config = dict(
    hidden_size=128,
    num_attention_heads=4,
    vocab_size=2048,
    positions='learned',
    qk_norm=False,
    attn_scale=0.177,
    init_std_qkv=0.0266,
    init_std_o=0.0,
    init_std_up=0.0266,
    init_std_down=0.0,
    lr_head=0.0107,
    max_seq_len=256,
    doc_mask=False,
    dataset='wikipedia_en',
)
Each number is 128 + 24 x the weight over its row's rms, rounded and kept within 0 to 255. Layers, rows and columns count from 0. The size above them is the row's rms in percent of the matrix's.

# layer 7 MLP up, 512x128, rms 0.495, rows 252-304, columns 0-63
size [111  93  99 105 100 100 105 109 102 106  96  91 103 103 100  94  91 102 114 101 107 106  94 101  98  83  95  81 115  99 114 100  96 104  95 103  92 102 107  99 114 101 100  86  95  99  91  98 113  92 125  99  95]
[[113 144  87 110  93 114 143 144 146 113 140 154 149 117  97 136 149 146 131 158 137 160 118  66 114  89 156 132 150 129 146 108 115 152 107 138 129 132 133 148  77  99  81  98 135 128 116 114 125 135 145 143 110 141  86 100 104 103 100 166 106 153 108 140]
 [151 163 147 151 129 135 117 171 166 125  70 154 180 136  93 145 122  75 109 143 100 137 152 127 166 152  94 155 154 114 114 129 111  99 100  96 125 178  99 143  98  59 106 151  98 127 112 112 141  93 140 148 117 146 117 141 122 157 111 111 114 147 182 146]
 [123 117 133 118 147 134 143 138 132 130 165 143 177 114 145 125 107 103 160 131 168 151 132 122 124 173 157 134 119 143 165 137 116 149  85  91 130 139 112 126 129  80 158 119 142 136  92 154 156 108 118 107 133 123  87 178 126 103 116 140  90 165 100 136]
 [101 123 105 157 179 143 113 167 102 134 179 144 117 128 118 167 100 110 143 144  90 107 144  75 127  97 137 113  98 109 146 119 100 122 125 142 156 121 117 106 147  90 126 139 118 157  73 105 133 127 181 160 164 152 119 123 129 111 136 142 136 165 130 165]
 [106 143 131 143 113 134 105 129 158 187 118 108 144 168 137 124 112 115 151 108 133 102 140 109 113  62 160 122 141 129 165 147 138 114 138 104 139 172 100 159 101 147 138 119 105 156 104 128 128  98 155 154 130 127 124 139 158 166 145  93 137 157 179 121]
 [ 96 102  99 140 108 129 190  89 119  89 116 149 184  87 109 117 116 116 108 157 159 126 164 116 174 125 136 131 133 142 132 129 147 121 146 131 123 168 155 108 105 135  95 139  91 147  83 150 139 107 110 116 134 106 114 147 121 133 101  79 150 131 108 138]
 [120 148 138 103 146 119 116  83 174 106 141  71  81 142  76 143 138 146 141 115 154 111 137 139 152 124 102 118 120 113 167 147 165 157 148  88 120 134 176 125 102 113 143 138 119 113 149 129 139 159 130 108  99 138 112 124  86 119 136  99 145 136 176 133]
 [135 145 157 166 141 191 103 135 138 145 124 150 129 108 121  97  97 124 121 140 119  93 109 111 154 120  94 142  70 136 114 104 128 121 138 116 105 115 143 109 129 136 165 141  79 117 109 125 140 148 165  87 135 139 115 173 169 109 160 124 122 126 138 144]
 [125  94  88 152 142 144 158 130 117  71 143 117 156 150 144 135 114 100 138 103 126 135  97 117 115 157 129 124 163 193 151 114 104  93 127 104 141 146 117 161 145 139 132 139 126 105 116 161 147 143 137 152 168 121 110 114 102 111 118 133 160 109 114 115]
 [111 137  92 112 104 131 127 134 161 147 170 106 149 118 145 131  93 110 117 162 106 117 104 137  84 141 137 158 111 116 165  90 144  90 108 122 166  88 101 125 124 104 129 133  98 144  76 103 143 154 115 109 164 150 161 154 113 139 127 115 129 110 148 103]
 [ 92 116 113 126 175 126  97 102 133  97 108 167 150  90 165  89 113 140 132 154 180 129 119  90 115 171 141 133 108 123 137 166 127 207 115 157  99 126 152 142  83 120 143 118 138 113 139 117 118 134 137  83 122  91 112 125 134 159 127  96 151 156 129 120]
 [133 119 130 109 143 152 119 117 130 109  90 129 101 151 131 109 174 137 118 103 163 130 149 125  97 123 133 114 146 154 125 161  90 149 118 100 128 157 102  99 132 116 137 121 132 147 145 137  75  93 123 118 132 118 131  91 165  81  93 118 148 189 116 125]
 [151 136 107 116 148 147 150 140 149 159 152 114 146 158 169 110 114 125 134 106  81 133  63 167 135 131 123 157 127 155 132 115 143 187 117 122 110 103 112 182 135 120 103 123 141 164 144  93  97 115 145 138 111 153 123 149 143 105 104 140 127 142 100 137]
 [129 100 156 125 140 106 150 132 113 115 135 120  82 126 135 197 147 136  97 115 121 115 176 137 119  84 133 136 152 111 102 132 139 123 129 112 121 130 122 137 102 136 101 190 141 119 108 129 150 115  91 166 145 166 119 159 136 107 113  87  77 125 164 128]
 [129 130 151 129 155 151 115 146 118 122 103 115 147 137 117 151 132 128 141 128 124  83 102 150 106 160 123 154 134  94 127  82  66 109 113 167 119  95  97 127 140 189 113 152 149 152 128 174 148 151  77 140 173 102 147 129  80  97 134 100 117 131 120 170]
 [152 106 132  88 154 151  98 121 112 164  97 107 122 116 123 136 135 139 142 135  99  79 151 135 118 148 169  87 155 122 124 159  88 144 127 138 116 151 142 108 119 103 154  98 144 152 154 125  77 125  74 105 160 100 127 125 126 171 145 138 154 152 123 164]
 [ 98 158 141 120 127 102  93 109 134 145 113 137 127 170 122 130 133 169  67  97 108 148 140 112 105 111 133 161  74 105 118 117 121  94 173 154 113 115 130 118 132 123 120  98 109 157 125 129 152 156 142 183 139 111 127 149 131 147 157 134 153  98 133 152]
 [141 126  92 124 116 124 131 131 147 153 122 176 117 130 171 131 145 135 101  95 111 137 136 115 140 132 130 123 149 119 126  91 121 104 123 106 121 110 163 102 114 135 126 143 132 114 143 152 140 106  82  97 138 111 177 159 106 154 111  87 162 121 127 122]
 [117 167 161 116 171 186 171 132  78 115 148 130 129 173  87 106 102 126 141 130 142 143 121 118 150 136 111 111  85 108 147 141 142 119 143 115 102 122 120 156 129 128 110 149 107 134 126 124 164 173  95 132 106 117  94 176  98 154 147  94 176 132 155 121]
 [152 119 176 146 100 146 162 134 151 116  98 134 167 113 124 113 106 111 129  78 143 101 127 159 138 156  91 121 121 133  83 135 146 157 101 165 142 127 126 147 141 138 116 173 173 133  75 128 104 155 134 122 160 128  83 113 136 111 130 128  65 131 104 125]
 [140 173 113 125 107 118 188 131 142 144 142 113 137 135 113 146 148 142 113 148 134 128 158 170 118 121 156 148 139 122  73 114 140 119 107 112 101 152 140 153 127 139 159 109 144 108 143 118 143 137 122 158  83 121 119 128 184 126 119 156 173  79 139 105]
 [ 78 166 125 117 109 135 117 116 115 151 129 100  92 131  62 139 130  93 131 152 114 127 149  87  99  92 143 153 104 127 132 110 125  77 135 155 141 163 144 140 109 131 147 178 131 103 132 144 139 139 116 168 172  95 133 158  82 143 119 138 110 165 149 124]
 [132 123 141  90 154 137 138 134 181 123 131  66 110 112 143 137 109 109 150 161 129 147  58 140 145 146 111 107 141 108 115 155 109 121 107 142  94 113 119 155 103 115 106 112 141 123 135 120 146 134 146 116 119 120 141 148 115 128 161 138 139 110 145 113]
 [143 108 110 115 144 132 154 149 112 196 123 111 126 142 139 152 139 134 107 155  92 121 111 138 160  94 135 116 140 115 152 184 156  99 115 131 117 163 141 120 122 136 115 141 127 127 116 110 163 131 160 119 123 153 150  99 115 158 148 120 123 115 124 113]
 [156 157 113  93 135 147 133 151 146 118 114 119  85  92 134 145 139 122 131 149  78  91  88 134 108 141 167 142 147 152 129 106 141 117 170 108 124  86 136 156 121 122 139 150 132 116  94 176 148  87 129 155 136 108 151 129 124 103  82 122 100 136 156 115]
 [ 67 135 122 128 156 103 167 128 189 118  96 123 101 108 140 176 121 105 129 127 124 125 115 104 105  97 143 159 111 173 132 153 114 108 120 151 150  98 139 126  90 154 137 118 121 189 163 147 116 118 160 102 103 135 126  92 128 139  98 179 115 118 131 171]
 [ 98 147  79 115 134 117 129 130 147 149 153 114 121 132 177 111 124 153 149 124 168 119 112 132 166 164 120 159 136 125 136 168 117 117 170 120 111 116 103 173  84 126 108 142 120 111 111 119  98 153 109 118 184  90 152  83  86 143 128 122  88 149 111 124]
 [154 141 119 142 109  96 118 182 107 129 150 160 124  82 139 107  96 161  86 117 105  93 160 116 163  94  90 166 160 134 119 132 119 115 169 140 162 175 143 116 116 112 107 140 113 135 141 136 122 113 155 122 109 119 140  83 109  97 143  98 145 157 109 115]
 [163 114 111  91 148 140 131 101 102 161 147 123 164 129 150 118 150 146 134  72 125 144 131 124 108  94 166 143 120 120 118 133 128 176 144  97 113 129 141 152 144 133 101 132 103 123 142 104 144 154 112 128  98 166 133  94 140 147  92 145 134 127 115 124]
 [ 90 139 136 142 156  95 108 125 115 122 136 133 158 179 152 114 120 112 126 138 135 112 181  90  69 107  80 150 149 117  79 114  96 151 157 148 132 116 144 135 118  95  48 128 117 126 123 139 140 179 102 123 128 102 148 117 131 111 191 148 130 112 144 114]
 [130 116 128 126 160 103 125 133 100 145  94 149  82 169 117 128 111 105 151 114  95 174 113 120 151 101 157 146 138 111 133 117 103  98 130 127 113 152 136 124 101 127 151 150 135 156 162 124 154 126 124 184 148 148 116 130 134  94 134 134 124 160 132 160]
 [ 96 134 109 129 156 162 121 131 148 137 115 145 136 134 116 110 105 160 117 159 132  96 141 140 126 121 141 102 151 115 135  54 118 170 161 153  81 123 123  98 114 134 141 125 135 144 140 110 112 125 107 149 144 133 160 126 147 129  84 119 142 156 120 162]
 [138 110 123 155 103 158 110 135  49 121 161 152  87 134 143 149 149  99 126 146 153 135 119 131 105 114 124 105 148 159 149 144 133 108  97  95 122 142 108 114 125  98 135 150 133  80 137  97 110 124 128 145 150 145 114 130 121 168 153 123 124 134 132 103]
 [137 180 126 133 143 146 147 120  88 141  70 142 120 127 154 143 113 140 156 143 124 120 121 136 166 103 192 106 145 129 157 140 139 124 110 137 130 136 130 156  93 109 112 120 174 130 126 109 119 114  97 108 155  81 124 151  84 140 110  96 142 169 142 135]
 [ 75 118 110 139 136 123 151 124  97 125 151 131 129  86 134 135 156 154 153  83  86  84 136 129 115 141 111 101 176 125 130 108 126 124 142  98 110 168 140 111 131  97 117 105 135 128 137 150 124 167 198 118 149 115  96 124 143 135  94 103 108 129 131 138]
 [158 146  64 105 118 151 124 148 141 163 125 125 130 147 135 171 110 122 103 143 142 114 115 104 148 134 134 135  90 129 115 120 128  89 157 150 104 132 166 133 167 150 139 185 139 163 128 103 108 101 109 140 102 108 104 130 138 149 127 145 106 161 153 106]
 [139 165 102 122 111 127  96 150 155  88 115 128  94 117 148 113 159 162 170 131 152 123 156 144 132 124 131 139 180 166 133 138 106 112 116 116 134 148 176 116 120 109 103 173 122 153  78 139 108 115 141 123 115 127  99 144  87 106 138 131 105 140 125 113]
 [114 123 116 149 101 142 168 152 125 152 101 110 146  99 170  89 130 125 108 158 178 114 180 148 128  77 136 136 138 125 121 106 129 159 120 177 126 164 134  97 131 118 107 154 133 158  98  96 108 127 119  90 122 136 107 119 111 119 105 118 168 141 106 125]
 [ 98 178 168  88  90 114 121 136 112 145 127 138  95 145 119 147  99 133 114 137 128 164 118 138 127 137 161  97 127  78 122 119  98 151 132 115 112 128  89 107 131 166 113 163 120 126 147 147 103 124 120 106 150 118 149 100  88 165 140 152 131 132 148 173]
 [ 98  71  85 138 139  70 116 154 101 156 111 140 119 141 137 147 152 131 116 151 166 156 131 156 134 131 133 137 146 108 125 167 103 101 164 142 126 113 158 138 142 113 123  98 152 109 115 107 153 150 166 139 167 119  80 111 135 136 153 107 103 158 160 162]
 [160 159  94 153 123 118 132 135 150 127  97  95 118 181 132 147 154 122 117 147 136 113 105 141 149 165 133  98 144 112 118 114 106 117 118 151 123 158 125 141 145  85 111 130 107 119  80 136 143 111 123 116 105 156 152 122 114 142 130 175 149 141 129  92]
 [153 156 127 109 166 134 161 166 143 107 159 106 126 120 141 130 166 125  98 142 119  98 123 182 147 113 192 102 143 118 131 120 127 155 117 129 132 105 123 122  92  77  94 117 110 111  34 128 136 141 128 155 120 146 132 142 108 151 130 114  90 141 116 139]
 [160 147 120 147 121 164 111 134 155 115 161 151  95 112 120 151 127  90 155  90 121 135 126 149 186 128 145 135 134  76 161 116 106  90 184 117 113 134 186 147 167 143 143 140 105 154 152 126 129 136 130 136 168 148 143 137 130 127 140 138  98 145 135 134]
 [134 147 132  92 132 123 113 146 101 138 106  88  76 132 113 120 161 139 118  90 135 138 113 139 144 145 165 133 149 102 167 134 121 161  79 133 141 171 148  91 102 139 128 127 126 125 141 108 151 129 106 106 101 122 120 100  91 173 104 136  85 147 145 119]
 [123 158 128  87 114  97 169 106 165 128 147 142 144 137 113 120  61 106 142 188 162 174 158 126 142 140  85 118 142 128 114 150 108  96 143 112 112 139 149 125 105 114 139 190 144 121  84 160 146 123 143 105 120 110 106 125 149 142 120 117  98 145  99 111]
 [130 127 152 105 177 143 115 163 116 119 130 147 150  86 138 151 133 149 139 120 134 164 115 152 103 171  95 131 137 106 156 124 119 153 104 166 105  78 133 154 114  89  98  90 171 120  72 132 135 134 144 112 137 152 129 164 154 107  98 147 113 158 151 104]
 [146 150 128 132 128 158 142 132 166 102 147  86 163  97 154 164 126 123 133 116 160 148 162 152 118 115 155 130  61 106 123 125 144 116 151 163 125 119  97 145 144  51 107 114 122 154 141 127 127 124 151 133 165 134  94 109 151 100 112  91 118 142 165 145]
 [160 118 153 156 201 142 108 125 100 141 127 125 140 124 119 115 111 143 135 152 150 170 140 155 119 129 139  95 155 142 139  86 134 152 135 109 128 138 194 102 124  91 124 127 112 131 130 140 174 129 137 116 119 180  91 176  84 107 141  91 109 109 117 130]
 [125 130 122 112 148  99 124 171 133  88 119 125  70 139 122 136 142 151 141 144 158 129 167 103 132 108 142 160 123 122 112  84  69 131 140 110 116 144 130  89 117 133  89 174  85 147 134  96 166 143 148 106 117 126 134 156 163 185 137 159 109 121 141 147]
 [113 128  96 172 130 166 117 128 106 170 118 137 184 115 100 129 135 162 102 149 153  96 144 132  86 133 118  90  94 124 126 124 114 114 141 141 111 167 164 125  90 145 140 130  81 100 124 107 131 120 152 106 111 126 138 127 145 115 161 143 119 136 110 131]
 [123 116 141 107 113 134  48 104 122 134 132 109 115 160 145 148  88 129 103 136 119 129 138 150 129 137 152  91 132 144 179  93 126 123 106 156 124 100 120 131 122 150 123 158 165 118 106 162 104 137 116 152 102 154 120  91 128 119 162 128 116 147 187 193]
 [144 131 159 131 137 132 140 136 138 126 106 164  96 157 136 127 181 147  81 152 116 156 132  57 128 104 141 120 137 119 142 103 138 144 153 132 118 134 159 137  80  96 114 111 135  94 123 111 134 120 108 136  91 149 147 125 146 145 123 143 145  96 141 101]
 [156 128 135 112 168 106 157 116 176 104 151 170 119 107 143 149 106  72 140 150 113 137 139 147 153  94 153 142 129 124 126 175 151  99 119 165 141 136 123 138 114 126 101 143 112 108 116 104 131 139 116  93 131 170 137 150 124 160 112 148 114 127 120 148]]
# layer 7 MLP down (transposed), 512x128, rms 0.255, rows 252-303, columns 0-63
size [110  99 105 109  94 109 107 112 104 106 108  91 103 108  99  94  91 110 109 105  90  93  96 100  93  76  95  86 109  97 108  93  95 102  94 106  96 104 100  99 111 101  99  84 108  94  81  94 103  96 117  93]
[[137 134 154 155  87 143 146 147 129 106 121 114 135 150 127  99 131 114 162 165 142 135 114 142 106 109 130 170 110 115 119 153 144 114  91 181 147  97 135 109 165 143 144 175  93 137 167  82  81 131 137 107 125 127 132 138 125  77 101 169 116 148 107 115]
 [117 127  95 109 141 132 150 130 139 132 120 164 146 121 140  98 143 123 130  97 105 117 174 102  94 100 175 119 148 130 134 153  89 149 167 113  96 151 112 136 150 142 158 106 110 150 161 115 125 126 118 102  97 133 119 115 132 146 127 141 143 110 140 126]
 [ 84  86  90 118 107  99 100 126 135 129 107 139  87 144 101 139 130 119  93 166 126 143  85 133 121 140 124 139 164 169 115 102 145 161 122 151 110 124  87 167 151 138 121 124 137  91 155 139 131 151 120 175 146 100 130 122 162 142 150 146 130 127 101 188]
 [ 95 148 116 106 128 102 129 185 113  98 140  99 114 150 147 133 156 120 127 153 144 143 115 122 144 169 119 140 132 103 121 144 117 144 162 133 119 143  74 133 149 127  98  94 141 125 119 127 119 137 129 112 197 178 137 170 100 121 125 115 174 172 146 107]
 [135 116  99 126 149 186  93 132 157 169 141 136 121  92 157  95 123 113 160 119 142 140 131 124 125 130 121 140 108 129 125 125 152 128 138 163 128 185 130 104 105 141 132  84 121 137 113  98 103 139  69 132 120 139 131 122 149 149  87 124 134 120 128 108]
 [125 101 133 111 140  81 149 120 119 130 113 119 150 114 175 137 177 167 136 135 124 116 157 135 113 104 107  75 120 137 114 127 136 130 109 119 109 148 125 116 128 144 139 213 134 185 132 155  95 110 134  95 145 144 112 136 100 119 158  89 120 111 152 115]
 [ 93 125 101 170 133 155 116 159 113 149 110  66 144 126 117 113 156 121 121 111 135 142 143 130 154 151 143 145 113 136 113 152 104 121 117 105 141  92 104 146 118 137  92 141 110 135 116 116 129  87 168 147 121 108 113 157 123 109 110 156 115 124 113 145]
 [116 145 142 107 135 167 211 132 101  97 155 131 124  72  95 142 112 114 113 177 162  97  95 105 132 144  94 162 150 125 117 103 124 128 137 121 127 116 119 135 127 150 109 105 138 117 123  75 131 125 130 114 162 141 132 145 127 146 142 165 132 126 140 118]
 [112 126 136 137 136 132 143  79 128 145 131 138 106 101 123 126 120 114  45 132 132  87 153 113 103 144 131 150 127 146 123  97 118 143 153 128 174 105 105 142 121 188 150 144 148 127  76 113 126 104  97 151 149 100 158 154 117 157 116 106  98  99 122 116]
 [139 158  99 115 139 129 118 126 111 153 113  77 149 123 117  70 153 123 150 133  96 133 134 157 145 113 131 147 128 123 109 144 104 113  98 105 104 115 142 144 130 119 153 151 116 161 138 100 187 163 126  80 117 130 146 117  89 148 150 130 124 171 131 135]
 [128 127 112 155 130 124  98 163 130 160 141 135 156  94 125 102 115 164 100 129 108 153  93 124 136 130 116 131 129 133 105 122 126 138  90 114  92 131 147 126 152 143 115 112 133 128 116 139  99 128  92 170 157 127 135 109 143 170 156 115 136 149 125 168]
 [131 116 166 135 110  69 126 118 141  87 105 111  96 126 100 165 120 169  89 158  90 124 134 161 105 125 104 152 114 170 144 126 105 110 144 144 144 146 134 131 127 162 126 123 147 130 113 133  73 151 109 137  78 115  91 110 158 145 130  91 128 130 101 137]
 [149 150 125 138 143 152 117 116 127 138 129 122 122 118  73 129 139 139 103 167 127 118 109 123 126  99 156 123 157 137 137 123 103 131 152 127 173  86 125 143 146 141 127  82 114  89  96 101 148 130 131 125  67 158 107 137 163  99 132 130 134 120 137 126]
 [132 145 119 136 128 119 186 147 156 143 142 110 127 129 103  88  87 161 138 141 121 113 148 133 123 156 126 175  83  92 132  94 152 109  96 113  84 139 133 126 147 106 105 138 136 182 125  92 133 126 106 142 141 112 143 154 121 153 138 160 122 141 118 135]
 [140 111 145 132 151 138 140 119 130 141  95 162  91 133 141 110  99  91 176  94 129 151 170 141 152 124 114 127 107 130 158 130 132 152 127 108 143 127 165 174 156 120 122  99 152 163 167 116 174 142 105  53 114 112 171 132  99 145 101 109 125 105 102 113]
 [146 141 141 103 133  93 177 116 128  92 145 109 113 150 107 139 134 155  94 124 159 129 141 158 192 136 121 153 181 104  94 134 120 101 112 120 164 125 125 148 150  85 155  88  94 109 136  91 193  99 112 160 131 119 148  88 116 120 152 149 160 155 134 150]
 [145 135 118 122 110 114  92 121  90 139 141 105 109  90 154 169  94 134 141 137 116 100 149 125 138 134 146 100 171 165 143 159 156 157 129 139 139 143 112 137 139 164  98 127 138 148 130  83 146 110 125 106  88 122  61 123 168 115  93 126 148 151 113  85]
 [115 108 142 152 119 132  87 148 118 144 150 152 157  86 108 169  97 105 160 160 143 124 108 144 115 153 121 129 158 154 147 125  71 114 104 146 136 135 142 147 123 122 114 139 113 162 129 111  67 110 140 124 121 132 144 119 155 123 130 107 111  79 132 124]
 [131 133 139 121 143 161 128 110 117 122 155 136 124  97 114 129 150 136 150 134 130  98 116 133 141 150 152 144 145 104 117 110 147 119 105 127 140 104 113 130 128  49 148 138  98 134 125  97 121 174  95 133 132  72  89 150 151  78 123 152 173 122 125 161]
 [ 87 138 142 139  74 133 146 103 124 165 133 134 107 118 103  89 143 179 133  90 129 131 122  96 146 170 167 128 126 128 143 136 128 118 144 151 165 138 101 123 164 123 147 178  88 158 133 117 109 118 141 140 122 124 123  90 109 137 124 157 129 103 148 131]
 [109 152 135 134 141 171 156  96 137 107 129 143 116 162 140 143 116 108 173 125 145 134  88 122 131 119 107 139 132 104 145 132 137 166 100  89 113 144 147 149  65 148 123 166 149 151  97 167 122 103 119 105 135 144 136 185 146 122 134 110 122 128 129 115]
 [142 160 139 121 149 188 142 114 122 104 150 140 132 153 145 127 109 133 123 150 105 137 122 131 115 142 124 115  88 119 157 126 106 131 123 126 158  99 100 129 150  79 121 142 108 134 110 149 142  86 133 174 119 114 133  99 175 148 122 112 122  97 134  82]
 [ 94  96 127  88 102  89  98 166 107 115  98 125 162 108 131 133 138  93 127 158 134 118 143 103 120 110 144  99  99 132 146 128 124 118 123  90 133 123 139  93 133 111 138 108 109 159 141  61 109 147 122 100  98 140 136 139 172  93 137 136 144 121 134 139]
 [109 132 177 123 143 169 133 126 172 134 104 135 130 109  96  92 134 158 164 130 130  87 164 117 135 125  94 150 125 152 138 147 124 141 102 124 141 108 109 101  86 104 138 108 151 103 115 160  94 119 147 104 138 141 110 143 117 116 113 133 139  97 111 122]
 [121 127 129 150 142 113 114 130  83  99  96 137 126 119 161  73 132 112  71 134 148 142 136 126 144 138 104 142 132 110 103 122 156 119 102 129 113 141 106 138 125 156  96 148  97 144 124 168 128 153 125 137 159 156 112 143 162 120 165 119 118 176 139 131]
 [170 172 164 155 152 136  95 116 103 141 112 139 143 118 110  87 164 107 109 164 122 145 129 143 128 134 138 176 160  90 140  78  83 122 136 101  85 173 113 123 142 106 161  95 108 130  96 118 136 168 136 135 161 119 123 128 144 116 118  85 142 127 109 142]
 [114  93 118 109 141 128 118 108 159 165 147 130 151 123  99 131 194 111 110 116  85 159 115 178 169 115 136  84 168 110 133 134 127 150 141 141 144 165 123 101 159 134 128 124 149  97 128 104  87 165 122 104 109  88 152 146 150 116 144  74 128 101 140 140]
 [119 144 117 136 147 177 137 139 131 139 108 116 126 138 120 113 137 112 162 119  93 115  88 123 154 121 144 149 119 158  71  94  83 153 153  86 172 145 112 141 125 119 154 154 107 117 142 116 146  95 110 147 126 147 118 122 104 147 162 111 104  82 119 103]
 [169 110 105 124 150 152 113 133 106 116 131 121 120 120 118 141 149 131 150 107 131 161 159 127 132 104 150 161 127 139 116 155 152 150 136  64 125 104 119  98  94 127 114 115 128 127 170 139 161 134 164  97 109 157 105  73 106 142 145  90 150 131 142 125]
 [131 140 151 117 131 151 152 125 136 170 120 140 121 127 123 122 125 147 146 164  86 143  74 102 110 127 112  95 131 134  99 177 126 119 110  93 111 106 151 109  97 144 179 116 129 149  86 152 118 141 130  99 140 189 150 106 158 135  96 102 124 161 135 111]
 [149 132 114 133 137 115 118 118 150 146 106 134 146 144 128 134  95 123 181 166  86 134 146 171  93 135 121 143 111 118 175 153  97 114  88 127 115 109 121  93 144 127 127 109 149 138 109 135 137 136  66 122 162 128 140 133 114 111 140 108 139 141 112 107]
 [137 133 147 162 144 155 162  73  83 105 102  72 130 149 139 141 176 185 102 140 135 153  81 163 122 166  87  81 144 104 122 101 118 140 165 109 116 145 139  94 105 167 136 122 125 134 156 146 174 122 168 165 135 120  90 119  88 158 106 145 122 125 117 153]
 [132 112 166 150 114  74  97 152 126 134 145 104 175 122 124 156 133 145 128  93  86 132 133 133 123 181 156 174 154 127 115 125 103  94 102 138 156 135 125 126 133 179 110 120 128 163  98 148 125 117 152 138 123 151 133 127 121 121 145 115 103  94  81 158]
 [112 163 142 130 143 138 130 116 141 128 154 113  99 167 157 101 138 145 145 140 146 141 141 107 157 140 133 111 121 149 164 105  89  94 112 104 127 139  91 115 133  96 111 113 168 121 142 147  83 183 127 141 137 124 120 110  75 138 129 137  85 117 159 107]
 [ 67 133 125 118 118 136 116 130 141 149 145 111  74 105 123 105 125 153 128 154  99  97 108 115 136 143 179 124 170 182 126 111 117 127 127 149 183 154 132 154 143 130 145 141 159 152 127 119 137 109  97 138 129 139 183 128  98 154 181 108  87 153  68  96]
 [ 83 131 120 132 135  89 129 128 126 110 144 107 113 145 134  88 139  86 147 116 105 129 114 137 127 103 126  80 113 121  97 125 165 159 129 102 127 127 113 124 188 137 161 107 169  88  86 108  89 122 155  99 139  98 186 136 143 118 196 128 128 128  88 162]
 [147  85 120 164  79 128 146 128  85 113 141 131 129 105  99 148 114  98 112 148 143 119  98  97 175 141 158  99  84 129 123 206 145 159 136 134 153 130 108 161 112 137 159 148  98 121 187 109 137 113 150 108 125 141 128 165 125 130 114 115  92 164 114 138]
 [ 82  82 141 129 113 107 147 110 118 140 121 128 133 112 129 114 157 102 145 139  91 130 137 152  91 126 112  99 108 149 131 116 121 133 126 143 120 151 126  87 178  72 139 130 109 137 178 122 136 153 123 160 141 121 123 148 156 149 130 111 148 100 160  98]
 [ 87 135 114 183 116 152 149 108 118 148 136 137 133 110  91 112 113 139 103 138 109  98 154 133 129 154 162 147 160 138  97 119 137 154 164 112 155 114 167 161 124 116 112 105 161 101 135  63 126 109 128 129 118 129 102 168 130 142 127 166 104 183  81 110]
 [130 107 115 112 127 134 154 109 133 130 176 145 111 132 123 117  96  94 142 187 128 146 106 116 127 118 170 117 116 163 111 136 122 118 100 161 136  94 152  97 135 119 114  90 153 137 116 142  90 133 124 127 142 160 130 153 139  64  84 142 164 152 147 113]
 [ 80 142 107  43 111 147 108 153 140 161 136 144 139 125 161 132 131 169 163 132 117 118 145 105 109 122  75 157 118 122 183 128 116 147 127 118 100 132  82 132 107 152 114 112 161 174 104 163 139 132 127 133 108 107 127 121 111 142 101  90 118 149  95 115]
 [115 116 156 109  98 137 119 143 121 136 119 180 139 171 144  97 123 127 145 116 162  97 101 137  96 115 131 130 129 146 148 146 154  83 121 132 166 109 170 102 142 108 127 144 117 139 136 189 105 130 195 129 194 136  86 142 106 122 121 144 177 109  97  75]
 [121 140 127 113 147 163 110 103 132 156 148 127  96 150 132 151 126 102  97 135 133 106 167  93 101 132 132 127 104 140 186  80 148 121 128  87 130 146 151 133 154 120 117 108 100 179 103 126 145 164 118 129 141 137 166 138 153  78 153 126 134 125 115 165]
 [141 133 137 130 102 106 112  89 127 120 138 133 126 143 142 150 129 155 163 110 133 101  77  92 143 108 142 103  99 183 118 159 173 119 150 142 121 142 151 126 150 139 174 121 101 114 174 129 141 124 114 112  95 154 110  88 118 126 106 108 147 104 120 154]
 [114 136 119 141 152 134 104 163  96 151 133 108 139  99 106 112 153 149 135  71 120 153 115 130 138 161 137 116 145 102 129 159 125 138 122 132 133 120 119 126 135 138 143 144 145 104 130  65 114 132  99 127 102 122 146 146 152 119 142 180 105 132 137 137]
 [ 87 146 158 114 126  97 153 161 115 151 167 118 111 100  94 108 145 122 154 127 112 135  97 114  72 144 106 144 118 149 137 142 102 108 109 118 107 128  68 131 116  95 153 153 138 123 128 143 144 150 110 129 158 139 193 134 122 143 131 107 151 133 129  94]
 [163 103 172 142 140 136 108 117  96 107 180 188 138 168 141 143 134 119  93 104 172 116  62 142 105 152  98 112 147 146 132 122  88 125 114 117 114 142 129  97 120 141 151 142 139 124 104 126 137 139 130 132  88 151 119 123 124 154 109 133 150 140 130 126]
 [158 135  65 117 117 166  93 124 159 128 128 138 146  75 110 143 101 113 100 119 139  65 153 146  91 146 167 154 111 102 135 110 105 170 123 139 129 112 122 141 115 106  90 146 135 130 130  82 133 187  98 108 115 133 137 174 115 108  97 123 166 138 136 158]
 [108  62  76 175 128 132 114 121 152 115 131 137 122 189 144 138 104 151 112 130 149 138 170 131 131 134 107 122 127 138 115 143 156  91 125 140 126 153 138 176  76 147 155 137 110  99 156  90 159  87 122 136 149 115 191 151 160  79 125 150 120 118 101 115]
 [169 120 135 113 164 127 126 111 137 158 107 167 162 137 164  96 156 101 112 118 110 158 124 113 109  90 118 147 138 107 138 143 126 126 100  87 138 149 149 186 133 106 126 126 136 161 105 182 142 120 173 138 109 123 105 159 150 116 122 134 139 191 100 101]
 [116 148 161  93 101 147  80 123  90 112 111 104 142 154 153  90  90 154 160 149 120 125 105 111 117 127 136 129  94 116 159 139  95 121 112 145 141  91 112 137 119 172 116 126 109 160  83 147 135 133 116 154 106 151  89 156 130 109 120 119 140 108 147 101]
 [153 167 134 132  96 117 140 129 113 136 113 143 104 161 135 110 156 185 115 142 122 101 140  97 184 107 123 121 127 136 122 147  97 130 145 119 113 129 131 144 162 110 161 138 113 107 125  77 173 129 166 110 116 130 127 141 122 127 156 121 168 151 128  84]]